{
  "d_mlp": 128,
  "activation": "geglu",
  "norm_place": "pre",
  "rope_base": 1020.0,
  "qk_norm": false,
  "attn_scale": 0.177,
  "init": "uniform",
  "lr_head": 0.00836,
  "warmup_steps": 200,
  "final_lr_fraction": 0.1,
  "steps": 6263
}
Each number is 128 + 24 x the weight over the matrix's rms, rounded and kept within 0 to 255. Layers, rows and columns count from 0.

# layer 3 MLP gate, 128x64, rms 0.211, rows 122-127, columns 32-63
[[132 116 129 135 115 139 153  96 156  95 118 125 136 146 134  84 119  85 132 141  96 109 130 122 145 135 119 123 101 119 105 181]
 [135 136 117 114 128 163 153 160 132 128 150 123 135  80 127  89  99 134 106 147 143 135 100 127 111 149 127 141  99 132 116 131]
 [133 142  96 154 101 126 125 118 137 101 114 117 163 126 135 127 138 152 140 113 140 113 155 123 128 135 143 105 112 128 127 149]
 [132 165 157 128 165 123 115 170 122 166 127 133  81 160 147 122 125 158 139 107 143 115 143 143 161 108  74 170 121 127 132 126]
 [175  80 115 116 131 164 140  94 112 122 135  93 181 152 142 175 143 190 139 117 149 133 123 115 160 118 133 152 138 116 110 151]
 [123 159 154 107  82 146 118  97  94 116 116 110 137 166 171 150 100 129 144 144 156  94 110 128 113 152 130 132 129 126 118 164]]
# layer 3 MLP up, 128x64, rms 0.213, rows 122-127, columns 32-63
[[131 131 127 131 108 121 127 145 111 146 110 144 108 113 113 145 141 143 137 158 164 160 155 120 129 137 113 146 189 139 152 104]
 [111 119 111 108 141 120 137  98 138 129 125 167 120 145  95 157 113 104 104 124 157 106 178  91 108 120 142  97 154 119 135 147]
 [150 150  85 134 121 133 142 127 161 102 124 135 155 115 169  96 141 138 163 114 157 114 147 149 109 129 137  98 101 124 121 129]
 [147 123 117 148  85 168 147 109 149 143 136 106 170 103 109 131 183 101  90 134 136 146 138 129 140 128 161  95 147 127 127 127]
 [136  63 161 100 143  94 135 126 125 134 133 106 149 107 144 165 134 167 123 127 162 151 158 143 147 153 142 151 137 130 112 123]
 [140 119 109 122 125 132 146 146 184 135 144 159 122 103 130 156 120 129 112 104 108 119 133 139 132  77 133 134 124 134 141 126]]
# layer 3 MLP down (transposed), 128x64, rms 0.128, rows 122-127, columns 32-63
[[144 129 193 180 160  89 103 107 104 131 100 174  99  74 131 185  78 141 106 176 118 129 120 169 145 129  87 145 141 172 117 123]
 [143 147 142 161 113 140 123  88 122 172 117 124 141 185 105 224 119 139 119 105 108 113 159 140 159 129 168  77 106 112 101  70]
 [ 90 145  95 130 123 156 155 137 107 198 126 114 143  88 111 112 149 123 150 111 141 124 146 133 102 151 148 114 123 109 139 166]
 [134 107 113 143 144 153 153 146 127  81 114 115 110 122 118 152 142 137 114 131  81  94  97  90 117 138  91 106 167 156 144 123]
 [146 131 156 137 139 121 118 144 162 193 137 115 152 140 117  83 155 168 134 125 132 156 162  81  87 155 107 127 120 118 134 162]
 [112 134 151 126 111 121 150 155 149 151 150 168 126 145  99 110 180 130 113 135 112 132 120 105 104 110 135 135 166 144 107 110]]